config.yaml
n_layer: 13
d_model: 256
n_head: 3
n_kv_head: 3
head_dim: 64
d_mlp: 1024
vocab_size: 32768
activation: "xielu"
norm: "layernorm"
norm_place: "pre"
norm_eps: 1e-06
positions: "learned"
qk_norm: true
attn_scale: 0.125
bias: "none"
tie_embeddings: false
parallel_block: false
extras: ["gated attention", "capped logits"]
init: "trunc"
init_std_qkv: 0.0279
init_std_o: 0.00547
init_std_up: 0.0279
init_std_down: 0.00547
optimizer: "adam_variant"
lr: 0.00178
beta1: 0.95
beta2: 0.98
weight_decay: 0.22
lr_head: 0.0116
grad_clip: 2.0
warmup_steps: 445
schedule: "cos"
final_lr_fraction: 0.03
batch_tokens: 262144
seq_len: 512
doc_mask: true
train_tokens: 777900000
steps: 2968
dataset: "wikipedia_en"
Each number is 50 + 15 x the weight over its row's rms, rounded and kept within 0 to 99. Layers, rows and columns count from 0. The size before them is the row's rms in percent of the matrix's.

# down: layer 10 MLP down (transposed), 1024x256, rms 0.0382, rows 479-491, columns 128-255
# up: layer 10 MLP up, 1024x256, rms 0.0461, rows 480-491, columns 128-255
down479 109:59 56 67 85 19 38 47 55 43 28 52 60 38 38 61 47 35 60 43 37 46 46 42 14 26 24 37 40 25 54 35 72 47 15 43 59 44 58 40 49 66 48 57 54 25 36 51 47 60 67 38 58 00 22 57 44 35 44 60 32 71 63 32 40 58 69 50 54 38 60 46 28 43 49 62 50 72 64 31 41 75 75 56 37 35 56 45 47 24 50 38 42 54 66 50 28 40 49 36 67 50 14 72 47 67 61 37 40 68 64 56 79 61 72 46 54 42 33 59 44 54 55 29 41 61 32 54 49
up480 099:35 42 57 39 38 56 78 38 60 42 36 41 64 56 45 39 68 90 46 49 38 49 42 66 67 51 38 25 71 55 41 50 46 64 67 60 68 60 69 56 43 50 29 53 32 48 80 57 66 53 54 50 41 34 24 49 59 67 25 84 51 44 64 57 60 44 45 14 63 44 46 18 53 59 68 55 71 72 55 56 52 57 41 57 80 51 53 80 66 73 39 53 33 22 44 58 19 52 83 76 44 21 21 80 75 47 33 76 49 36 53 40 40 62 46 56 41 56 42 47 53 18 47 44 61 18 28 53
down480 101:40 44 47 32 58 38 68 66 56 26 40 83 23 27 66 43 38 36 61 72 56 32 42 65 49 42 52 73 64 44 29 75 39 44 47 52 55 53 32 69 54 41 62 43 41 52 49 39 76 71 44 38 00 40 60 62 62 40 43 51 26 27 64 82 47 48 36 54 62 43 55 41 30 39 71 64 48 60 31 54 25 63 44 32 52 44 44 58 62 74 76 13 27 29 48 45 63 51 78 59 50 37 35 61 37 55 27 84 41 56 49 34 33 44 57 66 53 74 32 69 48 61 39 21 28 62 66 47
up481 102:55 65 49 49 46 69 27 76 47 41 38 59 66 70 56 36 48 69 36 42 58 45 49 31 50 30 37 47 38 33 52 67 30 65 28 35 42 56 63 34 54 56 55 32 60 42 79 41 70 75 45 68 54 59 35 46 49 57 70 50 43 60 53 49 59 71 54 49 56 21 33 41 48 44 42 41 42 60 60 52 76 54 44 31 38 34 51 33 33 75 55 42 20 16 48 33 40 52 30 65 43 53 78 70 72 46 53 74 53 48 61 36 26 22 48 58 65 48 70 26 67 43 37 65 46 66 67 58
down481 112:28 59 62 40 65 37 34 57 44 35 34 38 29 34 24 32 64 42 54 66 80 44 65 52 74 37 50 58 56 24 34 35 56 48 46 67 40 53 34 55 42 43 62 54 43 42 34 82 77 35 55 45 53 31 53 64 37 35 22 33 50 44 47 33 57 47 53 53 61 56 83 55 40 31 62 73 73 57 46 29 39 59 44 25 25 63 59 57 42 74 64 53 51 34 73 47 59 71 44 48 60 35 61 93 63 61 45 50 51 65 53 62 67 55 39 36 39 61 60 37 75 61 30 78 47 40 57 42
up482 091:39 36 57 60 56 47 56 47 46 38 34 87 32 40 40 82 64 62 44 58 53 74 46 38 13 43 67 47 34 60 17 61 54 49 41 68 74 77 48 57 66 61 34 70 56 53 38 44 69 50 49 38 31 39 56 53 56 96 29 61 36 47 61 42 38 28 54 53 34 22 48 46 44 82 54 20 61 69 61 63 58 61 76 52 52 65 75 34 51 67 40 58 14 50 37 51 51 77 52 60 44 44 65 40 27 33 47 39 70 47 73 54 54 80 45 26 51 48 62 38 61 65 64 37 04 39 50 51
down482 091:51 44 55 37 63 45 50 30 61 53 68 65 65 52 30 45 36 49 67 50 72 40 53 63 49 72 76 46 43 31 65 64 58 30 26 65 49 50 38 43 48 45 60 57 35 44 72 50 63 63 44 50 62 49 57 49 25 64 45 26 49 58 41 66 46 48 47 46 67 12 59 67 22 40 64 86 51 43 22 53 40 37 50 57 65 39 50 48 43 49 47 57 47 56 41 54 42 35 56 43 50 48 20 28 34 37 74 57 16 47 54 42 51 36 39 63 50 52 59 51 37 38 57 60 62 87 40 42
up483 103:50 54 48 47 39 53 29 47 38 73 30 62 46 86 76 25 50 87 48 65 47 38 77 48 62 67 55 52 90 48 62 38 54 47 69 52 53 49 65 54 52 43 58 51 57 45 45 39 74 52 63 17 26 53 28 50 58 80 60 60 58 31 69 59 51 42 78 45 68 49 56 57 44 63 33 61 58 76 62 58 56 90 32 37 40 26 54 30 59 44 16 30 52 52 60 45 56 33 60 55 52 35 54 48 52 46 52 44 45 46 69 64 54 49 41 54 25 47 57 71 39 32 51 68 64 57 62 42
down483 102:37 54 33 34 61 37 36 55 51 55 40 36 24 56 45 52 62 65 65 48 30 33 69 33 47 48 47 46 68 55 59 44 55 28 77 45 17 36 57 54 28 62 59 41 31 55 54 55 72 43 16 23 49 50 40 43 37 20 47 55 59 67 58 69 40 32 42 52 47 29 70 82 34 40 24 42 47 36 31 15 63 37 61 53 50 51 34 72 37 61 70 59 79 30 49 68 41 41 56 51 45 18 31 52 60 61 46 67 69 44 58 43 47 40 75 62 21 39 23 44 57 65 50 62 40 29 92 54
up484 094:55 55 42 44 22 24 47 47 56 44 30 57 57 37 50 49 60 57 57 28 47 44 46 42 70 13 68 32 63 76 62 25 42 27 54 72 45 29 72 33 53 50 21 68 56 85 55 47 79 38 29 46 73 58 12 41 47 63 50 63 32 38 60 64 56 52 34 43 34 59 30 37 42 36 32 46 70 53 49 57 80 45 46 57 57 51 51 40 58 80 74 56 75 41 56 58 49 36 53 64 32 56 58 47 43 40 47 45 45 46 42 46 67 57 85 32 47 39 46 86 56 44 93 76 27 48 56 65
down484 102:44 41 51 38 68 65 61 41 45 40 35 66 47 48 49 33 61 27 51 56 57 69 43 38 21 67 64 25 67 25 37 46 53 48 57 55 51 56 39 55 45 45 50 28 61 60 43 64 41 37 53 87 15 53 60 26 46 46 30 60 59 53 46 41 48 76 55 34 70 58 31 53 40 67 45 57 36 56 29 58 26 51 38 41 34 55 53 39 61 37 84 65 80 59 60 47 52 58 48 70 39 76 43 46 47 47 68 46 41 50 38 52 46 60 58 51 61 90 70 45 54 39 04 67 52 22 37 50
up485 096:46 63 63 49 39 49 29 13 52 68 54 26 27 47 58 41 53 64 46 56 30 45 65 43 64 48 32 53 60 55 56 36 64 55 55 64 57 52 24 22 69 41 70 55 77 33 44 61 43 37 30 51 50 45 39 58 47 39 49 62 52 48 46 65 33 41 60 36 78 39 68 05 46 31 66 41 51 54 38 34 62 71 44 47 79 83 31 66 61 56 53 55 47 65 35 54 22 51 30 35 49 56 53 47 71 65 19 46 70 44 60 51 10 67 65 46 43 42 44 43 62 72 74 71 71 38 19 56
down485 093:65 67 34 58 45 41 44 51 44 55 42 58 42 38 54 59 46 34 44 49 31 78 46 63 18 68 44 65 48 54 83 77 48 25 39 57 49 45 37 79 52 31 70 56 37 22 79 68 59 73 63 47 62 53 56 40 46 70 44 70 65 65 55 29 61 47 46 80 43 62 51 40 56 60 48 57 35 45 29 16 18 80 33 59 46 45 00 23 53 48 51 47 49 25 45 43 49 47 45 48 70 31 38 45 42 62 54 38 65 57 39 54 46 60 47 54 65 52 75 47 68 46 16 39 75 22 76 48
up486 096:64 59 51 37 36 50 63 67 49 59 19 72 64 45 58 62 70 40 38 43 36 34 41 36 59 53 55 61 46 35 53 61 62 48 25 31 30 92 55 49 51 71 42 45 42 61 28 52 37 40 31 66 85 40 48 65 16 41 42 58 54 49 39 27 49 47 72 55 47 78 54 25 15 76 49 54 65 60 29 42 53 55 63 54 39 62 61 66 49 43 52 74 48 19 60 41 60 65 34 51 39 54 66 59 63 51 64 50 63 41 44 57 38 35 27 73 69 47 85 40 55 61 38 61 56 53 49 60
down486 095:49 39 69 42 35 32 49 66 55 53 54 48 53 50 22 69 49 37 44 48 63 52 59 64 59 40 68 33 39 69 45 40 34 11 51 60 43 61 31 47 53 67 48 65 51 82 32 67 51 54 55 51 21 56 44 58 61 36 53 55 62 41 44 60 33 29 28 35 49 60 42 41 44 45 15 34 60 49 16 69 56 43 46 43 48 47 47 33 37 56 46 51 61 53 51 21 23 42 83 48 46 58 44 62 36 47 25 52 73 63 49 35 55 56 40 38 69 37 74 40 49 42 45 54 59 40 92 61
up487 100:44 53 35 27 60 43 43 29 63 39 56 47 60 51 63 52 47 51 21 46 11 65 60 23 23 43 50 37 39 72 72 58 52 51 26 52 69 74 40 39 50 62 57 53 60 63 34 41 70 76 54 56 46 39 42 51 50 58 46 74 50 73 38 34 94 89 41 49 60 49 56 48 47 79 28 40 63 40 36 36 69 57 49 58 42 34 75 20 30 40 41 42 53 46 66 51 59 42 67 69 56 61 64 76 56 52 81 26 83 52 48 77 44 64 59 56 41 28 27 31 44 42 45 39 41 43 64 63
down487 092:51 37 56 63 37 46 43 70 54 42 54 63 42 41 50 31 53 50 71 64 78 49 29 76 51 46 42 44 61 44 27 34 43 58 81 71 49 66 64 56 68 53 52 56 51 45 68 44 38 32 36 42 57 69 71 41 63 36 35 52 76 60 84 41 39 20 74 33 58 47 40 41 40 27 51 43 33 39 62 49 30 49 55 73 47 81 37 66 59 47 55 64 30 49 37 44 52 48 38 37 33 63 44 39 47 60 44 72 42 73 56 24 49 60 46 38 43 59 47 69 49 69 31 71 21 71 30 47
up488 103:64 64 56 45 67 44 45 27 58 42 54 40 58 51 36 63 52 48 62 85 60 55 68 35 53 55 39 64 36 48 31 43 71 57 43 67 85 54 32 22 58 45 55 51 46 40 33 70 61 68 58 10 57 82 56 50 75 58 67 60 51 47 63 44 62 48 63 69 44 36 67 49 52 66 50 55 55 36 25 53 42 64 55 52 70 77 66 63 45 43 61 50 39 45 45 29 72 73 52 58 47 60 63 78 47 45 53 36 49 45 67 36 51 67 59 38 62 09 60 58 31 41 45 59 59 58 21 50
down488 107:66 22 49 54 26 33 52 60 38 65 33 45 77 49 50 64 58 40 46 45 30 58 28 55 28 48 71 40 55 64 40 70 63 54 46 39 49 40 71 48 39 78 50 37 52 78 80 54 54 60 12 42 52 14 89 57 27 49 77 31 55 41 48 53 48 67 37 73 42 44 39 56 76 74 15 59 44 54 84 50 33 31 71 68 53 39 50 54 67 43 62 33 54 69 57 50 44 51 53 52 21 25 28 49 62 28 33 63 33 59 62 69 57 32 39 65 51 57 48 27 75 49 50 40 62 56 78 53
up489 098:42 39 52 47 69 66 67 75 63 57 58 38 47 49 41 26 36 54 41 48 58 35 66 57 58 43 52 48 45 70 34 35 38 47 28 72 46 50 39 39 42 93 62 50 72 55 35 46 40 34 43 55 36 50 35 21 60 39 31 68 65 46 59 29 63 54 61 26 49 65 58 59 51 22 69 23 47 55 43 59 40 32 62 44 68 38 63 70 65 48 41 66 38 58 37 37 32 79 24 55 47 87 60 53 65 41 52 42 68 32 54 76 36 79 43 71 38 44 32 78 42 85 36 57 91 42 43 50
down489 097:43 46 51 31 26 40 48 86 64 35 48 36 50 59 24 60 63 27 55 58 82 77 46 52 28 41 46 53 60 64 53 20 54 36 52 65 59 58 47 62 49 30 69 37 46 45 34 33 35 40 25 42 62 74 67 46 65 49 42 70 47 57 37 34 39 41 35 67 57 58 57 58 73 49 51 49 47 46 71 50 65 51 74 49 55 54 36 63 48 70 36 68 41 58 45 59 45 48 60 09 52 66 58 46 46 40 69 51 65 51 67 34 18 45 43 27 87 64 55 47 35 56 57 32 58 63 54 41
up490 096:44 48 47 16 30 24 54 68 84 60 41 45 51 21 65 57 67 47 55 43 54 45 70 43 68 65 38 21 38 63 54 66 67 50 46 39 44 79 37 31 53 52 35 68 59 62 70 26 46 51 28 49 40 37 34 73 38 69 47 51 55 49 69 50 69 67 58 68 71 44 63 47 49 49 21 53 57 62 64 50 49 75 70 74 41 60 40 54 66 58 21 21 51 48 60 45 48 70 16 76 52 64 47 44 32 46 43 32 63 48 57 57 75 51 44 50 55 72 47 34 42 52 58 47 45 31 49 49
down490 094:48 35 57 40 66 45 41 36 74 41 59 47 65 71 43 47 46 73 37 58 14 55 46 42 30 42 70 71 40 21 68 32 21 53 65 57 74 50 79 35 48 45 43 46 70 46 64 74 28 53 44 53 53 57 60 55 53 27 44 07 61 38 46 55 36 60 23 37 45 30 32 55 54 47 45 46 44 44 66 23 42 53 49 40 47 59 47 64 52 46 79 65 77 71 19 41 51 67 71 59 42 49 41 61 56 57 55 35 48 54 33 55 74 40 49 31 75 34 43 48 67 71 41 54 50 56 76 47
up491 106:39 57 31 36 44 39 44 41 38 93 49 50 38 40 69 57 43 46 30 58 39 64 53 54 46 81 55 68 46 58 35 46 49 63 27 54 75 39 48 25 28 73 43 79 35 48 36 53 93 38 33 23 62 44 29 62 48 40 35 48 65 56 40 23 51 56 61 36 35 40 27 39 51 70 52 31 65 45 41 51 54 67 60 38 38 56 75 38 37 57 73 43 34 34 54 45 67 44 55 62 36 74 75 66 50 61 55 63 40 37 62 50 48 39 49 36 63 62 64 53 60 78 87 52 54 50 39 71
down491 111:56 48 89 58 30 66 57 52 56 52 60 49 52 69 46 36 22 54 40 76 59 42 37 87 49 48 40 74 54 49 47 36 29 52 54 71 49 41 43 43 45 38 44 61 61 49 55 38 65 59 42 60 56 49 54 58 59 71 56 62 52 49 34 34 74 57 44 12 23 60 78 40 46 36 47 51 48 53 45 55 35 55 66 57 52 57 44 35 69 55 40 55 33 36 55 53 56 48 64 80 36 81 69 75 39 28 69 76 63 70 50 34 17 59 20 39 49 49 30 68 24 78 66 47 48 79 38 45